Each number is 128 + 24 x the weight over its row's rms, rounded and kept within 0 to 255. Layers, rows and columns count from 0. Numbers have three digits each. The size before them is the row's rms in percent of the matrix's.

# down: layer 12 MLP down (transposed), 1280x256, rms 0.0702, rows 457-556, columns 128-191
# up: layer 12 MLP up, 1280x256, rms 0.0839, rows 458-557, columns 128-191
down457 097:127097161162121102112129164128098113133139142133114157115081159092146111121126126158158153173147141148150099140123143130071155152136132142157115082145119152129096098123110138152121055140170120
up458 092:130163068135134135140152113128094165101136150092148106126163102122104147128110135109128105143116153148105095121113107117136143156184136085144138114131112107120163117163172191124093139106095143
down458 087:159093151144180121130098161139100070103100110141109142101110165094138095118123126154127110131142064140152137127111156125100148109095123166133119120096123127134090152109101130125169125170157145
up459 108:160129141139105128166128130124117128156112138088134158123113105099119119140134123144105103107129103166091105125111181122135123178103134116099101163135089121156107121111100150079124122160113122
down459 115:128123135127158198136085122142088110122110160147134081086140161141119095132103144132113137112147139118074158136139108133125118111132109138132120164130156178121157149143120086109119155144138109
up460 114:138145139127108157148147128125118130143156136137125108122121096164134147123140120108094116134127107118149124135136143141082155099118128107174103115139080161091158111144116151150148135122107094
down460 120:123113112074157084107113149110117074143187141127128108157165121160154142124134125118118146141090107074112103148153112152138108135122182080139114116171151128141151101125146110096152125143140144
up461 094:192115115127116125121102154125106111104156119125126132139140131126128101102096105145122155169124115092128137128133142157133131105140114152142111133199123177121177115132135106148152098160101153
down461 103:159163149137149105097153137133120119118161128130141174130138134097143140104084170147144166158153140118103163097117137118149104086139113116117134119155115142126105083116167118163161112107134124
up462 094:111116121107142125164139167098137111105110111089089171099126133143121129113119152140143103125135123072130128127115144094144156141109132140143116137096129136104125161145098124108164086108133125
down462 096:121131131193145100126128138113177104143128187121134072160153107145112101124104150134097158115156098081072120150124136115144150145083118147128102092101094089124150097138131144174172115123158159
up463 101:093136110152094140144135113062116133207114164079167147126127153108128165094119110130090085112131143127161100125134137146110132143153110151144094098125154094086125148107126166110144150141178114
down463 108:160095116102078128151102137121118152110112140129107084127116163109114152144124121106111117137102068116095153158154124105116128131103161126168130154093119114141138169127129090135119151137098123
up464 092:070121095142140100128162128129138127156129135117134161117119089093131130187133133118115130167115126116110130145165140139125139146136141125122176103116159105116145113082118125153134147129146108
down464 087:102186144111142135132183110119130119175141107074132131104144113157140144164103107199133106113158121096123098149135142172175134133137151179094145113144155178135138137172080125148130126140103133
up465 102:129134143186150159167156124116148154174131158132098165131124155098115143107189121130110114134133148132132111149112141175093122144111138116175134097145148127130160121121096101122090113121091120
down465 095:134147113117136084103139124111167147177159144137174113108103164100136092150122154121169107145136135131104088113108109142103109135137139142171139121100136120110130071148112121122071136140139126
up466 095:082147092153106100149128137152093101118156112140106101120153102141175133133142148112083110150124110161114116139115118132185140151161126089117141143173087172127104141129087144151113131148090111
down466 098:108127130093153112120126134129112137106149109143192120120103164154115175100094127145136138130153128147124122121148176131127146147111071126139124133133122119113130094134098148124098084117131101
up467 096:118116154177140132129146071102109161169122162163122109134105163188147159133090151135100121162146127062108128124126111087132169126154157122137101143151129129131140159156145114162127135136188149
down467 104:104137149162127199116143147107084148143108157135107149096127095141135111128116123089165153121094124107111133109134117153131127127134139137145083132130157140103105131126184103116164144128159160
up468 105:108149110207112150164125138112098092083159104120154122172164179123130111116132133147103134123104129113126126136115141130102126113174132123160117102133171118089175155063122179140123144110101190
down468 105:128150120090122134136144103095143126114129134129118162170143110104134137132156119104144138154119176136128134121096099147148108125136157094121088120160122137161106099155073176119128115078105105
up469 094:152105133120126125158152114110094123165132127101110131181147128154109149132125150130112098151119176150085154114126128121138119179122180124130125141130136108148131134137122123165137149104122148
down469 095:113106132116145127096079130154145126106152145140126089180118134135148123156113127155084123138163137072120170154120146182102096138154114155143092176126163139132142059175115185159117160176101137
up470 102:165098051151084127153092065150134122160126186129116160112122112142102118143139150155105129117132142121117130121124140148088137114096149149141162157178139151096157127146111157122150104109135147
down470 104:063127123142081101169139130133104173149135110068135157162125139088160117112106073101154122134144102092105134122125069118106126147127122119108104156135135132134123156130118165120117179134143132
up471 106:138173123164118112175141141119157135128141145125119105162140094111094126173111095114105079125154141107133107152142148112110128182097205125118067136139125126154145133125133166150109147109136121
down471 108:138147173177097153149137114113134137136117107107152132155167143126120107119137136135106132133122106100107145136126137108130159138147094182122167153114098139145151154156143123136153093128114108
up472 077:131155098129131122151119115114162093151147141139132148164112140114167137080120156142114120151118169176110122151145148126179103152095127114089127113138153126136110137129139100108156134135129123
down472 088:119129148125130145109131143143098140103084119122146102145137128141105111150111109125109144126086170102147138089112136110094118132130127100163106177150139101123151125100141106137110131143149140
up473 105:126121146110100158132135130089124155156108091129108107160150147115108127168075118121107145137128122135150141114114162173106127166161114138112120115115173163085114141128138170129122134107142200
down473 103:121110113107126143140187177163121121127132167126118164186133117123116130110164091102176139103142140103139140112084150127113096177156125099149115130141083127153112141167150106095125092105162113
up474 087:136142125142114120150121123159129119118105107136120182128120175122151098144145156149093114145114133114085130107138123140186113139121157132159180136141156128104142138119128144147127126141144143
down474 085:143137105129125168099134119123104108117167128112107107136082090136137135144130122111131139113157040091144140094145112116095160127082116165147137160142136127134125073090125170123130090116138101
up475 094:147133124150134146141115140122136080143117145175099089132114130145092154130134161122156097132131161111148100120108117155095114127111147124125158112151136151127130163156112114148139121148085123
down475 091:131122150112106094100088139152115113095126107104137095086118113136116104113131121172155106136141142090168118114158138103139131121126167125137116114109146132118096076092145134107109104097169114
up476 094:137152125146113120145111115137109111173157140163110076132113130139090170151125176147123168150116131136139173138119119164140150191100112104134099138137122106143119137098086116149133155118156118
down476 088:122125152119091168128114127133108150120102134150095165170164117144129149100112112111162112127129156094071151092124142112101106119157150146142127130101123131119138088114150074151075174110155149
up477 095:170123092166114094120100127143130101133126094106125139122141142131128138105139184122144112136137114123131128160119139124104142139174145061145143152138145098097145139124150133122156196097113114
down477 093:135068185072137144129152144083142166095127126142101108108093132096088145148085080149149097121157145126118136115108140150141102083145068173114117087115166174142107107138103148148095065180126126
up478 103:109160083152136122114109125136139144173152148131101158141114138109123120137086136114120157158091126167091158102141137124125077132149154130119140134138125109062117106118076130105154123108120124
down478 114:120130135158090112132092118115100125132095151119147103106125141146162157101109105084109141122106140101130155115138130114112106108125104108131106157148122127129100133113164146179117133123161130
up479 109:132136123123123128103167101108098163141157131124085123113133115140090104133136139121104108150128110150094099158125115124143133150152148120131138140131134130139167155116091214162128148145142132
down479 121:122159144101176091109130148140140107126147119163120100142086126103103124168125134099162128135159151099160193104146124138140121088122108127140122134152139138095146102139079154141126120120113130
up480 094:139107149164145090107126122118128117111132113108107127138127136128110121099078100156115133142178132097106111129106128140104135176142132143136080098140095174120110131127103122163126104133143146
down480 095:127180127088100133158147133143111160089108134128133136143133133129126134103175132095171110171090109119139148126148096120193161100154123144112180148132150097126125127125155145125143179091058097
up481 095:161150119109087134105160144126142129116139145109115134167139140111131135163104112132129122120132125140131137138156126105158116170175134120121155100120120144121053150165159160126108136134130180
down481 091:131127149147104119115127093098121166143129129154129123114095136141116107129098154140159111129114131107112122115140145149077109085104100143163099124119156093091152135120100162125134129123104084
up482 114:117141106118134153153112154129176149137139114112160080139162110149130137109144124135093122141122126098119099135096143148116126123151097130112165134157130147095149096116139154151115088160123162
down482 122:097126129153147165136167172115125153116133120165140125118136101087168139162086125164082156130150129130113136172137114147115137128092097136113112127101102107115111085138073134122119149104121146
up483 081:117143143122127124089152089111096107132102134134116151191132092120124127144093094141120127143131153095144105124128157115138108082156149118116135128125103105135154091177142124140113161119141179
down483 079:151135130081155159141128139101131153126148128119115097104139136154134131105110129114132143131107110130151125118112123157133165147119075132140126137134144116100134098121113108121134150110123092
up484 093:122133118161094125127119140098160127084173084135126137149106147098128136101078068102088138124140146137144107157122132105146116171131156093162130141136114142164132112147149135113143124120075100
down484 091:128103133115112123143147076143137164117104103143128141150118133170135159147112128141092084122127122102194151143125159156087144151122103227130124124181137101090101113151145144128097124120143151
up485 102:156133141115128118158136114131117099111147177180100128128133124114119124113101117133105094128114113148129121097085140163112130137145191069128143113137107187153155165106109118176160101184145143
down485 099:122145119150135129099098157142077080132141103136154121134099123097151135126165146084125133117133103155160081129170117113181143090122168106111136097127132138120131102115154128168075130152123157
up486 094:134113123109119110130114155144111134124181054118152151123112132168155117163170141168110128165121117113143159133114093157089136130144138077117142144143157131146086128093080153115108142125118124
down486 095:137142164171157112141129091123157153146150164113088123147140123115105137109107105118143114111101125093164119116138130111112127171136127125065084119108120124140145130142105106154107100123147066
up487 104:155167128082169083134153080115099153110127112124088149127172162149150121116095125156099121159106117148092142143090158113138141126160122119117148118138112170148107119148155118168128107129122119
down487 100:149144122135107130142082142117120161152094155092130130158095115094123113095092125119179113130103126125146150162120089167134094119082095118119150102125125126127137102136163113170200091092146128
up488 094:122116138114136167113124142110143128103101080138141094126157134176137128126105129105128130165135139136112127094118137133129135145108159137137150135134153139102124131185085135134125088101101151
down488 088:122064128127144128132135145172146140106114095111148126162125136107138127148179130099113115068113140142107127109148124117137135120164130093105125149128132148128112143128090098110102068119121107
up489 073:104147160098117121122131141103121149115139138141119144135139123110088137128092151129105129103124185132121139155135088136140118136121121113119129102141136125122120113121153129114102146105121124
down489 071:131130123162105102164134136149131129134142128110104135112112149135152130115133113137153107101143106126126139125147148130118157130161153076116140124084093120121105140131112112156130115122120127
up490 104:086149101138105087138098119113088137107161147121165145156117143137099110150100109104118122120152124111099151150130125132141121082146135158134149106140137129139181210119138139144159146191145123
down490 114:120102166136089152118122113127128148135114107140133139123164120129147120142118131113102100149142139145133089138113083135126083176160143109140123149160116143122135108140100092139123081059129102
up491 080:123182106153121116139121071105168142140143104123127144165101126159075123094149095122132106125132130094133172132143092114146100110164162122163090113140141089124161130122200143136150089083150170
down491 091:127110123070144133154120136153089116089089115119112129132100092120161122131145136087107121122085130111140130112110143121121139135107082121129121131131117130117131093106087132122135141150128111
up492 101:139126126107136121129132101073128150132136164138125117116132141127144115152165117137137126103132121125102122125119162142149130131131110108118094113116130160125125150148119147144092077198156103
down492 099:138115100132149096145128148093088149144138198132125134134147138125096148111064120119102130140107144127112138145101095153129143141101150101083127150128163110118117098115095118091114096142138151
up493 099:175128119139120112108165133076154148147116166113165066108179110142124155109148112120131109154105114126168121112127111159143121125131109134108162138145121146075162153113136151160088132128123157
down493 099:142182112111114126146108176158107106127100154161118129124134118072130130120147113141167120151152148153114155141145137101113111110116134117121133076131112111108131078134056148078183120124130151
up494 097:159127115150142102136137108148104121122109132126122103134148099187080122160090110106120161137127138090124128136124166109144121125126143094138084156122148172101145122119120156086143126147147131
down494 091:102092160108127125145153103131155101134132140130121151117107128106150117160145092141084139149139131151116167124122122136163143090157121166117127103124125093136109166114140155130148145136124141
up495 098:147080143149125090153158099130078157119118142117126156135147106191124093146054157149127109126131144095126134103120109119118146115174174111142086154128104139098094124149130115167139134129129118
down495 097:105134105108153156097140102152136167139138106111156100155153135114111143134176143134152122113098125132112110140134119124105126132132128118156099125133124104124096125166139163132131143132125089
up496 105:124090097125094124133152114125084143133098098138135101107178103137165152151123137111112120137111135138141144174113103146070113138164120121113137146164109167130139145108146122147120158138099151
down496 097:110122131131118135149129130133122117137109115117179186112119134103141125120136158144154110121116152128137088135164128106120122073084148178141127113150090137141089104131110158156127156129129143
up497 091:143126141148130121109169103144136180134121141138119129122105145137097146156099130105139114133088180137163107087058128161155100150135076127137083144107105157091156168085129145138115119139103134
down497 081:130152148188110144110108156107131123128121137151068135163090147106156142156137136091130148100132122084152139126131132153149080100094136148083174080134090134119113127132103149123113124107117167
up498 103:138128091119126114115169098132175127133138101087143116084132124113086120140131119122127083150143146121128122105144125175111158118129147146127163123142151127105135182114165133143154126116103124
down498 093:097065147136172107157162143198094142140101121134160124127112117150122101168130168126143139149114106136105135175148130100102108154123146154139095133126141158143153107153095144132158157154137154
up499 094:150125186110098129141141135118091124219099166125139124106136155158111116130163150114131128136143127134157139124132130130151136141135083163132093150155129114138136148137112127136103137161160121
down499 091:167102120105148140140133090170149128129123118079126124125116095145075127139120097075190156131088166094138147121121178124139132085108129114143153096155109107141177099103151123142133138124104141
up500 092:125143146108103115174090151109110109093150124090132121112165125098125200138130110128120094188151130129132140186090123131127102142145160073131183121120144138100107123150104142122130137143068118
down500 090:145147155130127169158174106172125117159115131150116171155157125126083122129156140120134176067079119157089130122165133115129142082109123137153101150135130150123148134120128143136150117140141129
up501 124:129120100129122133115113146112104085137111121114113124115128112123080126110118133150128103163133132103136138139123153161131149093119124107148159148144098154110174134165122151075118113116119142
down501 135:114119110116120134107094134118162114070144121124110126106113129109145115136124119116125127102193130156124135126135098094110143156173138124140109141128137087193168106129140145108118085125111154
up502 106:103171114116129159164093129098152111133148149127147123190156139121141133094142136147100122178148115090151148104141134145154121142143116128102110120142119140133140125093112120165133096093124121
down502 109:121130117104159085073123119151135104145118144125125169134087109139120161133100114106117152070101098179095138121133093112113116139130177140167099139128137108135099101151082109098125132134134167
up503 103:150130129129096126144122091144107127107109163144135124179131083133112117155138116141139111119109159121112090165111141128103126165094147086150085120134098134127168124130153182171094144166119131
down503 100:119133131111115153137149080087142139161114138123172116132110165169129182124108137167119135125116134122174127093108105094151177160136141122138123105149199104096122111139135130131122114092118108
up504 105:122112101171127120131167108129096120134125159086109150107105175166094145155117137140128130165107148147079146149104153128073111130152139150131172158104169103145139149126156138142169138134188122
down504 106:083144132105104135122113135130121143135135148092087172131163089112128135127100091123100148130126114122129111148087147116133125159131134138114201144112133146130099105131135105090141099164105146
up505 106:110148142151086138140186112115157131109138089109069156141095119139111136126147119128134120123138161142173147098134111143106108110192129134113105114147097136098092174110132116118156141090111145
down505 115:146131109139142109128174179111098105135178159116117135127111131105080117118128077131103154113126096111146144159146113157127139172145103111121113126125159102112095122135154114134126163175137157
up506 101:094165110108150084131142117130118142137116098113147137129152114121111120124101104134130138111118140127104097127125135150174120151178145073144157089107140127108128143136132154157127185147145106
down506 102:108158123119162116130098165127130127117138123076125121133107124179116120111156092118142137088144143123138152093142121084147098112162097126117120169137094143189134097127132101106142118130136155
up507 106:135184106148112144169146110118116159148150141117118104096143163141135118088184110146118116155135145076078157120097145114144134163137153154141084134118107098131164153109158150141156146094142157
down507 119:106113122126098138107151155132139164157134134146149092155109132142146162104144136147084128142144091100085100152111103149122145107126176123147117126170134126147107122099129179116165133105123134
up508 094:106096136159108134115140099135130127170077171165077129157111101142093166128092113108130119107096139113119152138130181170111145112170098122116090114133119116158116134109153146107109128128178146
down508 094:108134137167147093111118155139128134096101124096160120161139119107127154126141113139170161121109106150142132142130129144168069128172141123117183083103135135160190094112130138118137114172149124
up509 097:146143107146085091121128142139117114135173128121134134171121116138115109089154160108120099166170136126147163115118129135128169121099147131099113152163148126130131147101106084126145128152133144
down509 091:132107130103153121127131141137143111159115133095127113141110111130161126118119106100127154112068110140118151141114083090161149109132125148137115132120151126119125129165110177112149142134101125
up510 095:127139084128130081112128111101162095136158142069114183152147127147118098110115108126147128123157139111144150130131126112136093145152142149143116155139108137152116129160141120119155104122144132
down510 092:136145172114080141177133137168109149097103106138125122132149089096124128157182142112142102125115139139113094149173100093140138100143116095117098140124090169130127179125141126122133135165188134
up511 095:102115072123144096145146153128121061183122141096120135173155078120137165124172101103117093134148096127126113123144171137134154119127154129133113113122139181155131107142101154106131138127103124
down511 100:136119097091076132122119116135125152110137153119144096110109113149159120114156135158146200134086157126148141151130144136150083129095097117104115108143124127146165134111134104132167100158155135
up512 093:148103142128091124128141055142142055135131083162137157151131113114163125079118143140132122118098124099113158134122152135086121122121115090149169093115126159134147122120106141140139123156169131
down512 091:136139128134176126137112125128156139083115136150132142105169121111125168094141155094120108099103144176135130106154078112161188099133119109161122106108093114105130120125138117131122133143100127
up513 097:128133105186132136097129087125123091161175179100137095150121091165100156101123138120103137139108106121195140156134156148107104161137133084144109126168149169123144121137146130108141163126120102
down513 092:146131142094109116145125149141144140113074068128134148108113127124132116124111125111095096151153169118117172130114124129166156079102133102146164160100125129140096143118091149125098121118120127
up514 102:124070085085135123102143151122152116119167143140109131148120099117122137117131116118129136140132153149105095110123130106067093150149111060102088144152124125170161117157115131176104108149131125
down514 098:173133064128154133104151136193137134148130129154135090145142126109138101148115116094174117143088146146113125162133150122158105107060101101157140098109120151146169102104136137128094168132155135
up515 106:108165159143105127155144144102081096160107122078130117124134115124148155139139084139131118147144136142128089138123156187132115134128113098156120112136113152191103115092158141118095079176123148
down515 107:079142105092181164147145146089114128119126120114120106117122083101159175156138116102089091097137109108123144158097126135140107130137121120131118146091175128123190120184144120145086132123107079
up516 108:119081134112127128133107159145098139151120124110088154157100100127124132140105166142122099182135163125128142155118129103164172082128139125114138113145122144148136121124122131087130116108112123
down516 103:143116120131131103155110132067143144087136134103142143074165099146148121166132160181114123131165119147158101114179127148159142118171106116112147135154098099197128113151120123134066111143146167
up517 084:140099140104075120131136152138156145096127127105144120113162123132118109152147125167114088121128129122108146169143165141163105146170123132184099149111136146113109125107088180107135148138107175
down517 083:111132124149099143103093057174112163145126130112107093149085105163124101120139135133135135151096106127175114119139102135126174128105143122118126143123145111134157123113143091148111119054117116
up518 092:119167157124110117182161120119098093147137110139104161141127169126133160124142147153088152144111146103144126141150144125126130158137074143125164123125116112132117125132098121135115150112107119
down518 095:147088102158145164129117147103111141122182117090151099145111128135144150120134088127149105109099158141117142127122166152133109114122117135128128102159122159159093106123151116094120053136097159
up519 099:098120122136152120135107113140098133147130117156116100106110120146149092124107140109135150143140104117142149180142113100100151120169203126134139144125144128133209160154113151140143150152146133
down519 094:155122137139061164100144144104119118159145115175123123161108155082121112138128116172078117107138123136118168115110129102150154131092142187125101107120124147144110115074121105120137116151120109
up520 100:157133101081123162127148107084114187123164186157135100140139084109123132117096132138102125130115114138143151132118171170123132134138124096094151122127158120156082123093172124175116107139102130
down520 095:125162144138137159083115196154111135113107117119165116099120103154171112167161165108175140117119127168132117129143085155123101140100139148097147097104130129108092140089141153133171128158132107
up521 097:110093129104101124141129121105137119154132118097140170137121115128113118128124152126122121143141095107086204124122130119141172114149139095178153112118171103084100135127118147131146164150154145
down521 094:171128073132088148105139135130111110129131105107106148154151095132164118141162139095098114143104145121144131177145104138135112083155111139161196133111108113104112159131091118125142112099145105
up522 105:132115111117118141131155119128154122123121125171151146143125105147124153111122115119116143099114129108137109105131108158144111167182147113119115141137089141077137155131137143123182131153108120
down522 106:123165116101122134116086113114133113160166141130117115128103106111111141129116145130159125146157145123105132134113120135126136067185145113181135112131129090130149138129129133146116085129120119
up523 096:133140067167137121102136130151142056140178135046154128161161157161156140126139145129122117112141113125135120117123150156122096141147165121156112192157089157152161133124123131137152182129140136
down523 088:169120079105110103111116135114144143134115110161124157150111159121163107106123124119120128131101105122158157108155186169162144124156124152140134189146129109145153118148112110146103155127151086
up524 109:111104116120118127146110130124136119127149124133130117106140119121148112095132167201125122163161153085113084169111152158125128102139098119090131185156124135098107109127085148135165132155104115
down524 121:138116154118121079140126100143137086102111120105111153124115129101166155159125127144109154118133166100142116120111135142101126113082097090100095159164104104117127109105090107150161151120163163
up525 112:146133099194120159192142149146083121140110133108130131104118155125122127155125163150122128147088149112186111152083163151142139120143110141122130142135124091141127102103067167108147124081116145
down525 120:092106130158171125163126147108187135122103130112134107134166121117148178107095062163110126134148168121130136114147160110148111106107110101119098093176163136132174096120123124111147149128122123
up526 099:141140138126083133144127072163148120129158148140167096128121173198141103097121155146104126101138126091137131131079180159161113127097131138111088140181111138108120152110118138152182134152130123
down526 096:098124112082210137128139139110095126142170141095127087122156154133144101134122116149194134136097118113141131122122102128121176107128101102109105064102179131121117122109163126108146151144125137
up527 106:128138154118088174152048124161100087115119078128140129112144130146119156098168110176118141161119171127120129156111161117132122097110151138136120147117118114122096134093060165135081118118116117
down527 117:082108075112138139104069127159116126125113158135144138089111148145125130164079127116139098120096131142091167138144144130148134144125138121147137069125108141104164091142096098071158157120148163
up528 097:150128098135140132144151134142115073104185118083116128128151157146076128139164182142135128162103130136093154150146146118134110140165101105136123118116117135097121093095113148155120139159125115
down528 096:123111131127117073110150171118117117159124108126097120146118142076141123159119104134106150113133120123142128122146150148098122090111144203162119156148115122119135151116134097148145159132122132
up529 106:126105133150118104146105147130137103148130090136115119134127107131096141125136081160121102141124099135134123111114113150113090109128104104114147153142153098080150106152141114165105135128152125
down529 097:119150122132194130163126127105173115136103142154151155123143110126144123072133131138087138082096151151119141162110103115172128113145117163106128100166100120146153158118094137164101112098116126
up530 096:125135133169143132112085124127092117141130153127158171133166103189138154099162138139116142152146164133114106140111105100200135111138135089141138140130122088154118148151165145165163139142180086
down530 087:145117159104118108148115130124144119100111103124130129184136126092168114149112115137079109135149112138152106162146138147106170177143139101134118129106138110121123115086130112104162140092104138
up531 106:122194086098094108142132122108162146150151132120131180104139131075131126119143125128128120152114148109141152158098131175112140119148118122115164100117133111116113112083105113154147086142106155
down531 107:123107135129121121128104108101124159121120098117129130143095151146129163098138153122163144138108104143128158150092138139155148136125109147096134113127074120165133123126155128163091126099160147
up532 096:149113120156131104100163119122074100129158129109143153155163138136124123118156168161100090179153120136143151160105123113101097168144129124118128103109173142125107142095110135123136122168108105
down532 094:156139140141095102123116148123131115152106166147109115129110140099120121112098122153121141131197121128123119095195104162133159104131119142116127131146116128110121113126098105109132169115147138
up533 107:164112130154117127154139111129093109134149133132106164113133104112132141148142150135100104099131171140131122105024112119103132118139115106109104150151104131117140124063094108161149141101118136
down533 116:155123115102132111156095138117085134148108121151129105095109144178126151080085144117074133151112137120114113133105104116134060102126130156120136125118126142100104152089129100128121141127135153
up534 090:125142131139140155151152157111175145156107183111141114120125089130138088121136112153139128116097119113137131157093158130154115155102162117151112126156084117084075144149124135116121140096128123
down534 090:150127105144152159092132125124100116095126099129132100099124136097126106135142137127095163137119075134119139105149132118111134109148164099128130127144172115171147076154128120138151132094073127
up535 098:111146104120105157158120107159111173137129133091100120177141141157132151122091160175108134147101149117118110138112126173120150104138131109153119121124112117088143120117094176131126151134106133
down535 099:107190128154140109111131185137122127111140144141142151104100144119131091131151116121151141142113153124172178114138104097127124135096116186095167077141096148137116106112121194106147107105101166
up536 106:126107115127124134129102118144100125139112122163150080157175141156123126099127151128113158147155113144128104141125147109118157159066146114139131107165129160153090126090137143096133180134126170
down536 094:137103131122136132136135130150109119153155114105082123082120124156112102175122130108141102081153104146119124137145167095169123136127118124124141106128125106128149117161179148155148118151108142
up537 101:153066082139113151164113095146175133143150106171164143141146087102129150111092162151116140111139163133120061084112105136156102144133118143124125129136109124116142133115095129175149122076118119
down537 093:104142137140106154117139165118096135081128116126120157137191096081153118179131121115142135125122107131125130135089140132142110102124157172100159158113139135109094111115106094124128073137147125
up538 096:107151118158138130113107099123131148096135167095063130163133128112138119124141100128105113136107122153086123168086116117119114106119120159163120103161087154137121117130111181136143109132104145
down538 094:097118144151139119108120107095164117126128115157140090128133110125117121111144110157124114141110122082092120062165110145127117135133100141109112146139161112156122168126150126131149132098162135
up539 082:113175169141101084148118111117118122147124115076093184139139147119131144140154153107106085164111144122102125120154158107139161110159137136153100124123154120156122147128117176075117143110117166
down539 085:134109105127114129094103114105104167119104143119142123149146123158155151109111154137122165151146111127108135120082137143088098148087135134163106146128132132100113092126138099142159132119167138
up540 106:158126101138111145131133108135132106129177194145108148154128179088116128121129192131145101138125105121073159129135179165108101131113136123124101124123107132128146125158124158170136167141126130
down540 100:142126141104151167107141113133127137112122146165149072107091166144090110114076146094171126140132085132172089148091087102148132134106083142137157146123132142109103145115122125115113193157120174
up541 099:129141165132119114117088133099169143118142134139099177104128114166103154072152204132116151139118129128129188138124162140127163105149114119111116116107159135110134102173159151102130155121152132
down541 100:126176128128136092140165149118136101141150089159133137120089104109109126107188126144165114129161125130162105142156090096108097100136168112145121120115175129154111158120159130090110147079146113
up542 090:127134094143151116146128121126098123131146137119071117116144161143101177129142182145155141120099150114101148131137121109098145155190134088146162117150156114148114125148135137106087132143129161
down542 097:099106122117111164110127142097149112125106134148146136164134107141140137117124085141116097141147128089128104133124088191120093096081159135113091129117145120085122170149093108137114115122107150
up543 091:127078117112102049143194125116155157134153105098124134191125102124149109177135133130138116144103154134151114152166125124120124130166135130114149144096149134128142140174129125140101185135120127
down543 087:145135141095143164130076125165144155146081134141141152137122113137121144101068125112155152143174120110147143106125112176117133118098102120141095122124138088133146066100128132109167082105162131
up544 107:118146116116121132166130095140084137129107161140130105099133101150164113151097128126104148127134139134124121168074129114132123132108152105150113118156098125115138106100131148118165118087128094
down544 110:152129128120120124162135147135120119137114093119113123093130144130101139163112145085086113131155127072136113119131135150123163142113080127126149158119191182163124110130113148184140121128110128
up545 104:116110144095105100111097099105139051171120176136120098144094093138136137124148123122126123119168148091101155152150152161129121156113156133135151150138114125150110130126073115144118103188119122
down545 104:159137116092161094119095157140087124079142168129173147096114161139126148135141123101188154117177136117144126112135125091139115128165104142119159105132112179137153069139118115175142132122126094
up546 105:142113113148132136111159106130132150162100135107153116125121106113145109150137135136106120122128131132103147156122149118154121174155124148115118100127118190117151142104105174099137095117163141
down546 114:119113130112142163154115142150119127119079155146163132131153154126060165112133139138086124116117173101129109128127111144116101142158160157109123156108183124141123168119155096103143149165156142
up547 099:123122074130123122159157139100147117095102122141113158164131130140161137135141144116096121127135162163091151167119097106060098119186145112131156107130124156113115163075113140116119117110139186
down547 092:130110116132130109116131159140108127079109137134118116123129097119141140169095140136111182117179095163132120073129153080116117119082158082128132112145125122134136102099112119157122103093114134
up548 102:118133151116085149159141091099171125140162107119150149132109141152111131117125121180097155111149138127088166106094117142101107138123111143118123168144152135105132135117084122115167148133103135
down548 106:103098094134159138133131141142121164142123105152159100131122108143146123101129137098128113145124100131140115146149163089118079142164145111144119090126127085141136100116195125119118171088105142
up549 097:156152152130105143135139135097073109121098137113118179127124148114156164155141180110122099170115126116126134213140136136100129123161109102176144134133104130102105126132096109108139164106110074
down549 103:114126102136193109116108144150145132147145123155109105176158083131106124093103124153150165121130147111107125106095125134122125131089113163078122134120156151167149149119159106180121100123162196
up550 087:110129116140116097119157095129122093130131166120104121145141077138127129121082168111097079158099133135108086119112195125161111112123103149085072101118104110117106111125111141112110100156146153
down550 077:124092116102135117105123109127144150127099185152136129167144134123135118119121140132102095139084103116134117147120128108104141105150108155171120121159146121098179117135139113149104079117172172
up551 099:100115158111121139111167165118154127169100147152073140094108110112149190148113120135099080136167124121132121110139172134173150119140137114141136139137109174091101132185122138139126123155112107
down551 092:113120131116114113118118107163108136158135161110145114123152115118147075138145139121132118127115111109126172140179157097132109147129123133101113123155099094093171129136185158121112112118147097
up552 102:133107151129120146127131149139118084129144128090144168148126141111120119136116144166101109125163127170136107119116121104104150098152130114168110118144115151113140126142120146168114164129162120
down552 107:116133129073149142089078148199077135095170167154133151121157107097130096111136147130101109140123113127123159130105157109170182136134118138103117114123119132140138107141106125112139133137121162
up553 094:128111144164139081093146106139142089127121166140133095146095108108123124097132104127133093157120148118142113165125129130135105152140142117187159141142062165130114143136159126113158094117127108
down553 084:149183110093126151134108132138099153166099125115132106111118156135117094106174138125145135140093067142162092095125099117156153137118108139104116131126134108161097093100073142115128164173151143
up554 093:127144103138158144103130121135107103137149144105104101133160126108110147115088165127132111157174145145155167155129103130143151145131157120132110137175147113115163149097112185134121101132140124
down554 085:161127112105134129143141106146111103116107138154134142080090118082123153129128149119164148099096131134136203104107137080141147119119115105132159139151103134111125107154171138170133092156113108
up555 094:115116113129114090133186097110131115133137127123113124118146125141121117160117105141111146118147117112182157156122135124126120111128120169106138190109145155142120154110117132099100125136157126
down555 094:145143152119127100097132159124146119111114147121116102143097116125117138124123161141097117107127093162160140110121130152124154123079141121156097164109092100105093098137129158080123137111125100
up556 095:119136133127085160138149103109141137140142130095136105108135149092142162129143129125141050089155144158124126100145135157118112138108147103160063169116133124146136142130109168126146143100126146
down556 089:121110112146112129109083125140098154142119117097172088105145140133126150100154138084116113129140150139157153101096114134125139147150115153180099135172141137113097187123162111141134131123132159
up557 101:094114106170133089113162088126051117152155099129133097167163097147139166114143144111119112145095115145108086147135115146138137161189159109163130149140153131153119130099121141114154140130158128